python train.py --num_attention_heads=8 --intermediate_size=1344 --hidden_act="swiglu"
Each number is 500 + 25 x the weight over its row's rms, rounded and kept within 0 to 999. Layers, rows and columns count from 0. Numbers have three digits each. The size before them is the row's rms in percent of the matrix's.

# layer 10 MLP up, 1344x512, rms 0.122, rows 981-999, columns 256-511
094:496450490486507490517442488558547525519501526527489495512519516488485523517526484500559482502504460491503516502522543498442557482486521486518497534523511498469490428497508486486497424528533484496492472447499510513514517474500536474530501512521534495483499457512501455483521517493505488508475503499542494476487482478514443478478482524514500521493506539541545545477519477554481492492530475511487515453500519510460520523529476520519542521486472515502501508426492492528515523477486506496515456503507483462511502500535513483491495504434514513492504489499538493505520528498509516497544495522481487513472514535492477525505481475499506500562493497548470477495513491503526489494475581497496466471520494453511499514513523516566489482550503488501496462504495507544495514536485513
096:508526548516494487479552510481568484542511508494542506505549519481480501488485504504495473453541532493485492505484475517511500480447495516498496530496503468463488530485516541488478527480498533512516497498530494456507503456471502518520478490507493462507522529521520499485506528502443494491493492460526463538493457491497535425485543538476531448527517496498527533573445501482530485509472477548484501517568482480492551525473468511500537527493509480510511449469491494554518511516532513516489499502492494511486483482522499483467514471511471457479476542500507509481500476459553462529519504511477459487478515528458510522528480527477524462535537503502534465523509480527546518508504515505490514505499499504521502483503483525464485493502453515528480474466533497491530462491490509
093:488490467495457499447531463541481523469539510524558496488515474492499463488500528491493541492529533518469510487485517540517487512472479526519494478529516470532516459524536530513477503489497483504534509497511532491502526498514496504533487460507550487518488473479454473541491467494496505506555525486480516532495478496503485477509519494518468541469497509481490483493535524493528488508515471504520495482499525495544507476515504477520485505486527504495543516462535474504500462465580516482511507527528499585531489486525482537547511460515525446502516519525458514539547525529459442537492488515525529530507486505503503480524478506498540477478488526523515492473510503503513533539460509499516515514498506488507507500526537477438493529489561522493503501466493466506517497520493490
098:519451506501479508517471523519537488474487519501490484472500453467510517518483475489519534515509507467525491449541502485485534477507462493503528515479512463463490465508503516505499501486502564489480526485489467507460520534516494484504489508517514508535503480433506485573502473496494488485476534481537539513526515479462468537468499537498479481505458480488527476450472508523476483466502519478481505501513455488504508515492568489504514440532540510459495520553500521487515510490534546499552521494508456508497480515545474508516524513462491463510506530491520522547512501486539516477521555479484497507503489475498515515464498523513453448495464511504504536518460418503471468481526489464524519508506498474469476453516507487450510518522503508519476509486486536526493485475520495
100:515578498532520507526503536531474490501502469515523490437495528512485482508517482482477482512528506514499536498495472531489536510489492518506464424499485530490457534531443497491464494526507483500527461528479484463488508507533532519492512445493492488518487445537497547499490477510475486503493484435495514516503509480491497539467478506522562513498488498470476514469534513515503463476534502512518484559545475489500542544505577498501486511536507460498556510501523507544516443531476479500520485473522509478495496503466473474519505500470472501484478496535501503493467496496498485543506491539519475501477508471518524522473461539463501514513469499502441489485504508528474476509474544515531507464487524538491473500497516490494505513503521536518514460505486502522495528482501505
100:539487488526503529486483505474511524515543442526479491488507525484437473488480504513451519455555513486450449477483471506537548490514513513536481486480515500541525499511487486521497493511525517508547517482512506533522467491459510505492504491480446448512506483542526476490529518454488509516608497492506496530487473448504463475502532505460477475494524530511495521469511533514486486489489539470522527482531512539480472470497490462520460493509450574465539500481497486492536437518480504501495494505462519539561501520469516459500532480530511506468485475490473520506489497493494553514475478488515478560488507465485483473489510498480483532483512500499475495511465475523475516455499511514500495482466503494539494497496505494545582460519525501508505523512486482496447493474504497
102:495500493488492552503538522567503488501493472506505497476534484504524560524493481515514465516510442544522488526471518548493457482536522511479532482474471507512491464496503459482537458535506544535535453488527476529503534466481472525479524494501443516494476491499484511484534481488484507512465533517505525527505521519464481531505505502493481484535483503522487493495486513491491513510491495497493512500518506494487498479506525514522497474561539441460500488511537466503473485539515480475488520518488511483514562495474445513487444490483534560500500477535465488516495482511494468501493491518501521451504477482530491511495512483475494479501495481523507537464489528482532527477435516475548516479498554508510475454503477493485526482494508492510502530513470540473479490517479528
102:483522468556533511510531510454517500509537522537489528515479499509488526500526533510473489480497450492514535530551524492480512543500501513516471501468469498481534536569492497506470495510524489495512507521558497483531481499511503543492476505526539525446477506495478466480510498526477494511420486492507490494558499537467541485518531534487480467440485477495520491517480519527510485497511487531523422514529499509506528492494519487502514487519483493462452528522515487490515483498505482526497524472461522517472443487505522481513513493461516480533495480481523519533498564543525512479517510474496462493507464498538487522472540509557502489524448502485475529530532523504517535507487511496510532550467503490515456501507490493488528503495533498509517513524464530499459504539510452
097:486511489510483515445494523488510510491526529509501477486523494502487498520487531469493484475489489447488457502518492456508482538509474513478481495480478519506514485497499476500483523490549521473473447500467528479501490497518580520515557515521526480480518515487512510530487490505523533494473508538506520516504494467503472473467522550433485491459506527483499524479503486505499511553507494495504532498514500487454488470489515492530466549503462458511534499475470528452516516517530482477497535472456491508480540511527548493479507534542547493500523528510499506490516467435498474514497479542495527542486466461518482563471500478482421515502447523496493489507498479485499493466516535501515528499484494482495511480504508529505514489512501509505495521482481525487484477506509456
097:483529506481460517483510495527522486495473496500545579495509455540474500484494505490495524530526505500525455532487501460451515497482505505468498530508509491493476491578505504526515542538520509522501493551503483470475511469481443506511508508521473449530510497532455468476515465511482482511484524487462496475491507545522522440513491506476487461533509525497473484507501508483518454462540479510467504471452513495507491462525504475505506527547473513485497530531564518500486498482501531502547449516492488481515485564521524528529506509486494453477493533537501523447492510485454517487478471512521517493490472515469490535514461468495520497485471510446475492444489499509491478470489530488494496440527492478496523527450491503550467491463492540507547495464492465541514468479495528
105:460495482495514484514475482494428532503522516506487470504514459498507503569471516481526510465497475493504514460528506485463502500482468470490469526474455523484524525484523518543505533511505555533484555542517493473568501505477483515464550505453469479480499514470519517498509515530473542498481504522521466483515456474490503487518487460491483499552489483487542513506465545483505488511497504503517504522478534492474524497467482487503550519510521572508496462507464492488517472498481451468471487507523531516465531477512459511501475509485553482475519512472513494475488508513513506493508475479511446556479566498505497473520502479488553516557509512493519506480486529492519444527475465461473475502539520477493481510486488514537456457512483479520533497502513466481512489522510493
104:512515503470493469548501483486481505475495552474520498504488488548489508478477510517475523509542484489489507472510467478492504514527522484500492509473483490547506532513532460511506461509528482489488498508503473531545493515487467519540501478509507481485542448526467511537489514513476503491545432495497497515467451488479555515519487487456463511450505522509429502541519486520469474442534506497462484514499542486484494504479468501490512500512512464498481492520510524532477520502470493500530511485500542509531519478531499507534480523496457513530501490500541491548485496476517505500452502492488466500483545564528506497466560462514459567468487527497508530469514496498509486492506501591478511473473519478554527509559520485501523542517450528476518510470513528488479554498492503
098:536486487475490488477488464488484495538530461496461528483466519507508491492523504504507487473550522541558496561467489506495465526505483518548526495491505498473544469480466513523504501502496527493500486524478520516494511470494520526505509492501498491487512487527512523493508529496497536461464481506526532532476510496564475469487459529518488502494485488470510520456525482524512500484488488463560505458526506521527505487480503477498473480480501499488500547514474485502502492496502500506548502481457509503513506477446516537509530479506472466534530490520522518487510506484481534533455506480507524500525524508539531523490500499481472515475486442531465440523475469480544505539526480461508540515501501475494496512487534535475544519530496485533474522500527462494476474519481493
100:536504529493446492516514541499500512485514483539519457512491483501496455516482486475447508506505486524535480506493505529486460486490501538533511453474489474506512494503545482509509514527481513488525489463550465533553540497477524498503510459503518476479524507501492519473469474476513498512485484480514467507498508478518488504477470556465475498499505501502515490487503505506513470462513498518529488486530459427446481509511501471537507458523522476514513495542493488506506488531490461510504530544500557510516499455535532502469527479469488498490457531510557513508483541518511487508509521474506533506493494471495490509485520554519524531498484545527490513496520540535452487566537505496492510494458502489483493527492506497461452495502465478469526481499489575512483456502509483
098:459492504484535468482564476513521503494478495529482492503474501520486486516536512517470511525536482472470559517501483531497533561499530535525452485488489523464565456521511464471512504451510451526503506483450474491513499492516480486504478507535516529536505493517508532502511506492480495476507498555474515494533467508465495551528523496473465493454491505530495493488488492508532527508509509496538506512508513539524514487487510485555499478488521555470518448535494506480484503497500466510520537482503524481458482486494495510480493518519527517503510528473548505468492516497539480541502523534492529502491490517448540515482537512474503489519512489515474504508480520529477514493518484546517477503493519496488486514497519524526498517476498463471511523518451493471474497516526482
098:505549508497462483479499506473485513494513543531524499483467538496534515488509486494486508482510519506478509478503540493489512501515528491501504507469493488464485599534522492491469503480480492477483479536485535518508455504534472481527496464481484535470494505484505469509482526501495505469497488477552523464488504523471512443469461520488500544519519479508504494464472474487507504472465516501492464459511495498520529501500465486497465484522513483521512496478529506484505493488519472513502517451542501476524527513512449475569492491478450492494513468460477470516486493520490467487547510483475511434500524506485484512514513503516511539493501489471469483485504514496528506472490539453512530521516492491484504533494475482485494476538489511541496470498483501521489516471501521
098:487510501543507502511507514520503481465505502507510484538520501498504494469492513524511487454522507453512508518433510485445552449452496426457421534504516471542542497515478511468511475501503453530479520471475467546513479552533502528512468528526509492491511518523460489493520505505512500502489494481464463427469495504458519502520490534465454515509528498496478508534524493465558495520548465511488508462491534488468490504508474485532507553517530491466468524516458519482552511527482531472500499487506497535489474502493505535529510497449493492524467489492483506460477496475490526455505473505506494464512520495515486507463456507463519511515469491478493521461497537494538526456457517518468493483463493486479493498522517484520503463490511496531546508509492499487518513502535549
100:475540540547476494498520483493520503498511502499496501480481483512515506457493546507514492451495506508539493485483483481491491503455526514511486507554518481499521519517479513430490476510488502511475502543509470495527485501516459548517509490481494456494503509510524504476536525521505500500514509510552516509506488497489485486469501481496519469496505447502495498503456461505519529473503521487472481483515482503510475533488513512498522476490526508513453518490460479495518501539473520511479536512507518530488441494507500501529476515499451510504501446466463513478473505490504518449523525498482497506528490482478483522502481528491537510483491531501543508561493480524494497521533493548527538554472493499516494469482521492481531525514505502514499496486528491456472549541495466
100:465539487455529504505503448502494516449482515435502531537490504504522519527506557467482447499486455510504451471480487494514512447460482500524513508535490510506508532491486477522498498487523507498514484447499512523521472495502540469520499465526493540481486559505492492535475518511499481527498521499508496474492500513508467497501508509504475505568450444486500459520519470491515479525516507498507499533473468485501489527490469496481510476454510485481547498486481458469546490509512469525530486556513529511458454511505539455529516462545445503496458536512522492514526483499504540459488485518466476528474512483523502506500508523493493505527514498513496492492571518482509470573458543492524516492475482521498492540539483506482489495491467481481498491479522504478503527522473448
# layer 10 MLP down (transposed), 1344x512, rms 0.229, rows 981-998, columns 256-511
094:475452504477515484482482528489467538524516512516495476556508530535497478498511514527493507436473468474513481557487534487472496479508486543536520501481461530471514512536516504519472529530549433502510502515498464533522516455489450509525525475444558478514487471528492479509492489500525513514508444470492503483470487537513510488490501502470483539479504494514546534528514468481516467527491503509518531507533502510541493516517500508463499477502502496435491498530503508513469505516461521517488497468477526486491455470506495480520458454466479521477509500489491472520510496495490534504518489491511494507518507487496497448478524500501508486496473550495441504403494489465519497489495512538495463493488541486493485524507506506519480511543459465477496520494527509493435496466502541
100:493518507488456512513514478496508510533491462489457531524540522453491504469529550549499534540495511512468502550466470509482494503494525500495494464508518444488518540500524519466517492465479488485464516503538512524493489473473490471541463500521472496475489513484508515475510486490515541507476488545484487540472514440479501467519497484501475506509522527533498498477514548491482464499524542561500511478488537506441504470485518486527531505506517515540481459489484489561472482515505539552545540510483479515488498460470466526564488525487440472499529489516498487502516517503496519470508553519506488492493482546505490487507560467439499482487484533501525490526564481498447558471472467495496509497521512480523496520496541485440521488477517542483503528503509495497492487513483464
092:491514484501512491519520466482499510508505455514539454545488521474527476489506494511506437503467472493491491510519485494503505483515509490513453532486461510490520520519478487468484514488480519489530529524516520466493462472505537468489502534497523510484485488539443517505513492521465447468518446539493495470515479471511453551502527498487503511481505483506522470514511501455464490504510523551476511492536471562506520493507496478497489483482491552499488508517504473467536513526476458496486530494423508490473518492472467548493486478471486514516477545521518485544525517476536501498459500524481522523480482493498495449490532476522508510512498482501480467470482493508499496480539508523479510516499516520515487465513508515500471492497487493524499506524537503501458508459531457
102:476500485462526525523470499524519535469533530523531467481517456484523509499460493509522468486489531504508479483513488488477489519470467493465491513523479480429501531469573521502517501477489552514466492473491467519510535526540526504515520511504486505508498509518523541530487495508464466453522489512480503552542513484499536520509500508486506468500467512459536524498512504537468481482515454509472471490498519512529502528507519566532491473521508504454474499495451508453515440513506483483477498505500510534543511486483512498489528528533500475537475495498546490509500529446490470451507522502509524466447505497468522498492505489482528504472463500475466471515472449506517496509510510495519547457484518517474494456500547479474503512508473511467487504465521513467493493499514486
099:532518492516484472462486479488473494489467490505488477508507461497528521533536479471502511521524502554500536466487543485473510486462494498494490498476501516508521451543465494455511477469473510486469490524542489524468512479495480487519494471504537562494503480516490556461557494489524544472464481461480490446543546501460513521475506515519548507467464527517502511518530561501509459478456485515471519535472474502492484518525517468454495498515435501470465485507475548501479487468506466466515493501496498505569515506511544506514506502539494508536522500482495503520517463506469497472504492514510485523525493535512526494468530461488512477501486476500493490521476510494514506519519522493534488499460483521520502523468505489517471506532531480529503502538519494434476452490475476
100:538483475492492485503512508536527491509509552468503550542481517528506471491505496510511534505478529505525469515489491512510516547497527520501489487547493514502525484526483485497488498534483490515464476503504485505534522536510484497476530519496493520504498542532505511492510477461544549452484516485509531516465517501497513506499469508499500498520494488486494487545515493506511497478474481490517541477517503493527480511506488473513523549503526478524503484518513518502454510519486469453494525503498472499539474471513489477465509515503509509490510487523531459493489488480482544509481497513505538504471503525492598482495495523491488522472517470534514483449491517494488491526469484524437508492510448517481490510532506461491495502502518489470465546470508475474545547472453520
105:521498514480462501488501524530533499509480499482503501512481463490510476507529482503532560454498467547516517505496447517437534508490483482455481535522508536519518498489543502474519485449452476520487497521485491511511490538508550472501477505511506477492458464487515537486505481486504474486482540521491541480488502485504477506521522471532509507501462473494510503468506510494514464533496484466475455470542512483519525514519512519499475490495480467522480524488495487483468494521507441454514511542472517541527514504474530481504471512477508458518482505492499484514495487534471506510489453481533474469515479464515509463504488506467499514530510500555434525496470520539464540497476485487535494534506518512497493485491499513493488518493502493454550469499472513460451478500479516
099:520509496479478533441481515527490526563503545513479500479485516517531538509486517497549498521487534540488474473471487499471474491467481514529529505516503512505463533525575517483502478470455516509499490506522508470471434494445470495506479457514530514511489556510507530494531503498509484504500489518520484458536497482482495499500474495534473479497525559469512506437506506518451524453504484496535510492496532470494491544496491533494478487461510554502440499508528545505478499484507512487498490476480514489519509479477553481492546521501498549513482460487509471558507502493505501476537461492528521491514477499520472504499531524537515479529535523496508507455547508498509491461509489466524485536521509488495511518496494478530474501486522461529507549479509507507503473504498524
099:491495510484504490494519505540479451479509475552546470526461499522542502490539495510469513488508501510496485451510458493509463527542477540502492459547525537492491531504507459497469488475543552491520443539501481481473487510503537506463486503488496497481504500513498513510483541529511500460528554532495481508476499476468436470506518451514510532472501496511548477479485491510522485509478569473494531474438483486504521513511487488494497528502520466480490501482474496544514504516495502493474539448533459491491486535523494508497488481508469462447469501512475518566536476461527532509513499496485538497497525491512482524528501454474511526481531488472483516470521475520511499471449513470539547505481483505486475509478557466499479513501515474456506514536491516466486440507508510
097:526462503507450503469520511472492482512503474490461483554525497513471498521490461522499494512510528504453506460512519506529491541438539529461523576480493504539478518510508485485528488462524494512506472496492514521439515513526519465462535486526489487532553511458480542523505533490454499557498510479538482539487523503469516515449505523497462419520470474454496515482484496540485488462483500494514456500503494497513514483552470543499528524519486491468476518512474520511502480495497522522533457497486565529471523483481503503516464462504521476542538486535506538485504465513535499479491503468464511466518490536488514501494488493513490531533508487537511540530476449488478532484463496489481465521471444472496532501481539516527505500532514485483481510506515506515472524513506522
100:524448509535509494474509498456476471532509497545539507512474471452509526485481536491540568524468514485481501513515484467486495537469474499521511466503512543495524479504469497516503523466498509518496522518464495492540495484480473497502499508500468512496492505543501479519500517525519457519451521553493497509486491509412495482470482471482493492491484503495535476512453494512535512513587486522524516481519447516493524515467511467485485560455519504459514533491520533485492507474512518480467502456499549500499509518521511498476496496486537517521505504489506505512506535498502530456501458500506501506499514495528442497524508456501502512506516480490511531498526488503533442460506522509503491518533525482504502575491493528494452506516523493522494517531495493457466510548486519
101:500483486473483475464514549513499441481470514482498478520492506550466495518495445490462463559505486540477513447498485508554489514514525560468453528489500521493485509519479487493514490486533474504508499544510512508550493488470484507547564494471528492525534476436462491528511519499522495487512513500488509524482508486479511509478479510475434545500483491496507476511459509483497530524508507477527520526490539510520508540467510524465502502489499465514488446515495524511474518501495494493523479517490530490529459514468482540535497482481550535522494485497538472508510480479488532492525510438512511531484511545466479463516483504518497533504505477512485530480468454460482485501510491490463529484486467439524527490511489511508482499517465524520489546500482536511493481502479461
098:515494518557494521520491515485510502495507519505485497554494500506535467480527530505568467514505499506476548520489548461483525546473503557507534496535482493468505493499491506482494506507518534508487524535490483509506469459511469558544510509514502556490527475516509492486489488489516562452490437487438517455498489526539506480515509477507525504520489500524528479508484469464478540493490490485472553518495452512513467495541527530462499512523483459461505506532546453509476503541530518466491460521460502528466496548491488491509475497492514467508506504502495491525509490507492466509504524509520493482494483544499534518486478503550495493525513513463480496491471516517496482569515521499477475509531506477493502524530480508443536505481489522475501491502514523513453501489505523
102:510489546521464456481497505518505529492492448505508472481491480512556524502512516501503478485509499516494460506480512546504515505491539486512487466492530478519551452480502543547482454514505522484523528521481471520522512529493479537547468493502471498487552505530503567471525425489494501535473506532485496482464486535524473505537481529519516520524538516543482457511555489476535513511515500526520506502497455494509520484475502472495506488476473503462536483529478482520518509461495508459491426502463503493474496476484520532444500487509477520474483513534526478483542470528487491507482532565495519504474476475500511503475520519495513471478527499508476477462525507483515502515530461503506505515575535460515499484495485505468479500486522519475508492506503529494511491496504536
102:504544500450505489520514500498492487513562461517516510499514522470513468510520496503486507520494502515495541483498470490538480528468516515468501482525458494523504475471526509476510478538547499484520482498525510506508507522496441504508472473509455556469497460508528485480507482502478518474532490494521513490510471500528468559488491546486505547522505488480441542434519508479527497504502516464526525493488498513512521513533469528517511477523480470506509482496560470521511535509481460526519510471517491517494524565497494461506531469513521473522471506511502454491520478494570478529509526485498514458527518468516533500501520466541510510481540485511491459503491543464488489521507501519518482512479448482539527481500485479561475500492529470535435548511470468480476494509502506
098:517533504489535451506504495441480512516519489511492453495486531516488509545485499533510542494478512457481549505476475530479508514562589458530462540515481526508511478512491476494493496452496534490493485485517497496485511514512504530525457517464479531509494507502498498516522517541480462531536486545502482501501482506472505466492489483458486468500535523470503478509529553501490506501502514501507489477558527531517492490492477508475479515499513523485472525533526491504518484492491489416454475453514485474505482492527502489507493524493494484481550477536493483461531454503478523484507519496515491480508493519506487461527525487504515476486508508513503467494494508526467472483497490476517491479535486493496518507468481544487533488507480469520540507517502509520532486494486507
097:497493459509508514521494481491547482515520491512481459526546500500498492495516514521519533471576460515470516501480551490502557485528465498456470486536517460495539483535466515485495529505455501508504493511446511551496520509552478475480500435502522505499570548512476519514507515512483484494488500519513459490516448504496471506534493518502482516524511509550510486525487475457508474503521482498469504490469478511519479506476477517499523521482524473474467485542541489497508502448466451448497475506510483508525490468489483476478528479502482480521479526465534543492516540494495463457539508475490496459500557496465484521509485521493503513498527500481531487503530538522488504513518537483506497504530495477485540488483522486513538479506473490484502505510470498515491517515537488
098:517514486510484534511472498519508499518486463500529475482500486517477522477484522488496524477481472494481544499477524481540470494473464443489477512513482471512479465496465487495459500483460498529479538490532467553490490500528519498477504518492507489528517492501438473512534518465524506500488492521488509480476528487471495498530491463512517488536506500473480527531471502534479518523504476470501507514513475544519528479449496513494518494504508503496492483482512494534521497532498509435487484585550505479473459491476503542508496497482464480478510559492464504547471494487482509484523482477500489505490459558508500530504476495528538499486469519526528476456505508481453488487520518491514480493447529484481510496512506479478533478508471505479506533489494526514545523486527497
# layer 10 MLP gate, 1344x512, rms 0.113, rows 982-999, columns 256-511
102:532486473508550558489498494500474530510477510513476503521458450463506498477481479510487483519544476488485540526521534543481525515514513545499465547515510479488491506515541469488427530502470463522474520510539453498508481476483525475491492517496546499479511480543461524533474545471477492506509509525447497481504472517501513490486488453502513465483446450526477480482465539467428534474532454479498530468474512463471546507498462504495496520456460525493559514487468461500485488531526496504454497523499435481455530523522481502456492452507491495526505508506508541516523510505496505496503518487508502496488476523547484473505460471487510449465533533504551516526508476496511516532518546523443487499475469497506514525483469485459508483484490535470505491480450481496483482515503501
099:506490529496510521448515554484520496500546493501563535503500503533466516503496484505540506533501472520505485501540448519458501496491508491527501530493510515482560518460497498502520508479526480505515557458517541530484479479479496531494501503493505511480440471508493511498497478510475485473534494492465475535536488530555496487479508475488459485475503492493481463503490500544496476539473546522516513485547510509479482499516522448501480491504457517529555549477508510495470504531498497522505509473495505517455506467501485471479483452450507474517504490499527488505493522479517466493472502452483515513554472529483459568460504517490504504504509528447509489480478503495515529476461486503479484524479483502500513486513543489518469496475461534495498496485530489448503479465500530
104:474519538517510467444501464513503523504469532508512474512509528508509521462488471517487492476454521510488506474525525524514487541515489478521484488521477581491501526507499502486523523523483474492485476525503492520514525468497512466519572480473547534494538477532506518557521520553467491467480510504505518486520522494478498509464546515492483523474489465484478545528482461484549448533502478490462478521494523546498520493491510512515478510530493484471481480514531490477559483500495508549456497508525544505531470547496496432493468493534473522480504514465498479490454483487541512478454452494493490555513520520513513464530493480479487525538493517498525486476492522479525517543494483522465481488539472546467471505513485501487494498494457482472487540516533489466496496515475468
100:553540500504483552514483553523488495512535432481529543495511481444494511484484515491510459479486526502489486515510479533493539498494534535523487501504469513495532514529501516492510453494536443526530541508501542514516520491502494532502555507526486470541509516489508508509477483499538498494509516505533525514523496471547512481496492527480523479503518491467558447480514501521539498469516486507491460480504491482529502493531504538489483499489530487538478540512538503487506489489489511514530534503464452479534490468513490542492507492500451539514527463486529495526504490506438495510471465480456494511505469477494503493521511516467477497462492537512489474482490480522469490501488514471486522528477532487547501500492468508526456520518468536465501511517502469483521463489471506
093:540528443476489494515482515523506471458529473486501533505518485497511506492475519519485470492460464500471522552511515513522491528505549504512467464471483561480500464483505445514471502500533530504494509508513445470533468492484463529510481515474480524493505508483474497493547512486492522534519527519551508490479470502515503507515520522509537502467502487549524515518489509499510565542466506487509507512506507505494448497487511553458526453483492481457495493529527500496491511532488488471490493516475473499511496478479504488479457508509500513469506509548501447506467513485497533555507507508506503523550534547499463507476503537506492509477505460503506470543463460546519527476462518468477509506446452491524499466544475501508569493521557494484524491498509535528471518499467502
100:480495517471458481454515497473524520500479460489490439495498475490506474518486501488520468491528511528493512506535475513538474472557539499495490475443482482515484507500458505526526497468493458509494492468500527504545488538534470482470473458519517515541499510550517505496484518505473507492466488548503522515487466485519528513462486484483502480486483503515501525476475472544492534508522501517469499512470548459474499487517476524493507480473511473508516497529545488498503496452550496522518545489489482492503514501521544547481522499520521500515540520522499532504475523471511505507539503446460487510529461545523456501485499518512516474481506505524510497573518493557517524479541517500518483542489526507507508500514517471503467509529460495513483479537521528517533496499530514
100:547518507499495530475473496487523450552504517500474471534468501510511506494511494489507508473516529508499492538507470508446490516546506508489478489485513501470510451485522513455500545483500518499511550544482507535486504510526487512458530502497522490476538483457530520465508510512455507435531512460521448482536466508518501508556521494484482515512473465494535488466486506476481434492454504482528512482511515503509516566523460492485508467475523510477484473510476532457540509464493515527480468520455459499526472494532480462496499471502508505511496511486501502503517533492482503484555482496508510516484508521495523476506519565506464450496478488469476479482523515509473495512476452511567491523493500488486485516478498454501491573436494556470486515509528540484499479494467493
099:466493516521485497517507499535451513491496524490497522534519463501527518512550558484496460515517499469494537487527523489490546492523481467529425501469517473502503538507544539464500522497515469502524483498529502445488512476493537527477476501491472469552471505519481494485504522442483533539509485468491516479529508461499549518500536514508532449485482517479469515501494495511501489534466483488561465529506452512493559494459495509504498524470504484526480546527538509493480511488495516489512511556541509525500468515458498502472512554523518517481457484470520467535493480497493500517452516475525525463516478513535457515492528467533470480530492474489525531499517459498517471476515497492522478479499532500531501544535546521490472430490453533501482499511479534500487466509485525
095:493518501556496512472507507481480499486515502507508511503471555492474485510503525471471525513520482545466513467506521484486474485508558503488499544526495528494490479514514497458514483490513487504482515474537519480491499457450487521476519460478442507522438511484486555439504533492486507517480485526475500508507528529466515527537485506481504484471515474479477440506467512472502500483514460466470474479525464465549515516481490485514483457508473492497445483512485500495483509553501480532450493493522510446500525501498532477474491476563501496544503521496456519506523502463505462482507534521499488513472509519483504552461456509460481490521512545526520481489521480463456478486533501519491499491521510499527510541469506447485541537514499545503463507480438510481471464517451482
101:481512495486488520550527465512481528518475465497479494490520459510467472508550472512424478515515508460454474456483527491470506460499509508464534528459521492491525507510471490483550474497483521497568529531501492516433538524500496547494530504477507436501515469463524534485493475469442505468489502499519493495530557459524492493488544479544486497503512501501512513464520465488451515504511533490496441466486506460519470491495474482490462520529512485489539535534505503511501483522475506502512471511527505493511504482462518517523523525476482506469543528500495509502525492455500497523490550480505529443469490489519493531495460535455537448497548513519492503503488514495473452494477510488517519525484491502509514467490521539480503499479489512501449510466544512481485526495528443
103:480460461465486524512456476486530507509458511517484468456513495497470558518511504485466517503503485461517533553523515506492527508502461500465467472466553558497506479497474521477568515531543475492481492493491534499452500460547454462518513505543503465535492513522496502526508517545517520493539527518531509474487521479492485490495482474516490492544494479477467497512493575506493509506500477440496542481494530494529513536505500500466482519501461498502485497505496536506501488489558541501457524489461490545544486490523500465486530499480548491510486546476535516507506553487504470504469468527515483538523504495532506513507490498521521452489484446478476478549506545542552527485499490493521496466469556479465499496494492441481485495530496529521503502508506502523459501517507482
099:531500494508500474511511496529467517554526484451500460481529515494501535481489525522498518494488499500467489479538490484483487482491498529461520484490499499535477461465478507474469512495473518481481526508526454483462459518450513477504479511466487565491483473475554515507514495489459481489499468509479504490517508496533522507491507453500470514517497545529489528473523488517473478539500507498467491530486498469515504543570481444530461485459523487521539547469466501519510481510486496509519505528493537499548528501523511519490519536487465500464501499525519504512529508444462548508427479498512526492523490548529493516505511498499538508521504473526466469485521539477475524530446467544480477499467489512509491494509507521553491485523509524521485533518503510482527509461498497
097:492500489519553448520487552521502458498547494527501466504477510506510489512513480474494509514506525488480495504519527488487531508519488523506445512483498484498500496522477489505522522493516502499469520517541518540510508528482520514484479522484515506473513507516489539488508505477495522534491479438504531491492509534567453486506511542468520506497523512514491498491481502520472482513459487494481452461499481464476515467471533523487505520530519523507505507509485495531527518455542512516497508509462457503458483543440477500499503509481470488504517483480459505509487478521524478463494446498492503494472497496507524505518548477488467469462516476541508462538499503537503540508527515470521500474481485480506486493515513525499506554530554545495554504489481479484506509404470494
098:506490474513521528463471518453522460448508511530497494473467474502530495508536500507494491524522488502491462540540478486486498518509517502525480481519533540530525514497475498535473526529462457474486533471531506511468513527513453499483500460475536523516506545500473514494466518514528494501471547479522466487527529452497456493523498498547493466512491476481503508481505476491499475478523485469498484518518479477505497512499543518509523511486481515538534520520507490500517511515502505429511499478516534498527514514491520528460477506585507498485508451450501496531525478473512472511522472467485489522461484506479488504484478535488577469503494486443538540485466475504457524520497501479483511502494461485487477515500493564510480485503531538489510464489504521538517523519513522
091:439504522467476513544490537526520531550468492512516526516488516534517515454465512477467541514496501501515504504455485502522498488500484515498465485522446484504506542471515472531486505511560466498461493532491457487517497483524511538503453488476505462489471506503535488546495489529513542517458455515505472471514501504509541486513483505495460550469519476423509531477528456473532515565493509483480520463462497478542473501512524492486530510509487536511530474523500464529475526471514485543477460499478489565514524475514506525491520532504505494510509516523521531468514528480467466523510521487493500503489515524468472424451521514500460498508479498474494504479490500478520529512510474514477456512503521489505484474504514511506505534503488518509453482512524497483443503479493489
099:484521502475536468492482462466488469497504501520495447445505494484473494463502499493494512475516503476514509497495510502457485503524471506521497454525516502483521518526522511497510520491491458462494510531487514490485456515537518501534445483525468455467510530513486499508490560508476471520508495512493484460499492537498475495538499491480432507502494486488505505514506466507523515485496461533512495505506450477476482483524520458503500466523502472461485515492486527509533533506494515456534473482502502495557533497535538509534519509444518485489478576503511503478456485505541502456471513500500465535477503499492472523518510487503522479511473515491537485488506522489521482483474481503477496460457515483460558499522529549462527558526529494514462531525542463508452484501514567
100:512471533522493527497462557498484468480470485509521515454538490499498506468483501515541502528526507495537523530454491528520515468499493498478506476527515476490509482476458480525530496486510463516533498519449519490468481502486537493528515495486507447505473511520508492527505522472532482506519531466445462516490543499515537516537562526492487495527527487539512516512516525489561449505497563487522490510509541503467489531472476443487521499512529513456520522471521483518496476532500530476493502505503467469460508506536507507463539507482457526502472475507499519523481490478500447499501492483474489488496484551519504466515499515492467473518525543526488520484491510511504499528530515455508504521490445525524515537502519472525507527536487490486510531478508514493502523472547527
105:527529483462509526475457498507509490509476498513474530475495490555471491520517504492499465498525504511524508491448515488531490460476547509495509520486494496451540466497523493524490506483510544507482509505509481540465446512535546518472451496479513515475579465537480526532528498486500539535477526499479510517469531505449544499530498470500539476521498535499513508557470463472499483523500556487465551505460441512453552534517517479514503483522513519521510480498495466494532516470552492473516481466557503515534491550509484521515492515485490530532480505473493481492516501501488511490505524501519479519499545509464538489547515456509527484512532479507464458474540503530516505512478532519495503506512529526497512526483534520504532484503474515472490518520520505536511498474541507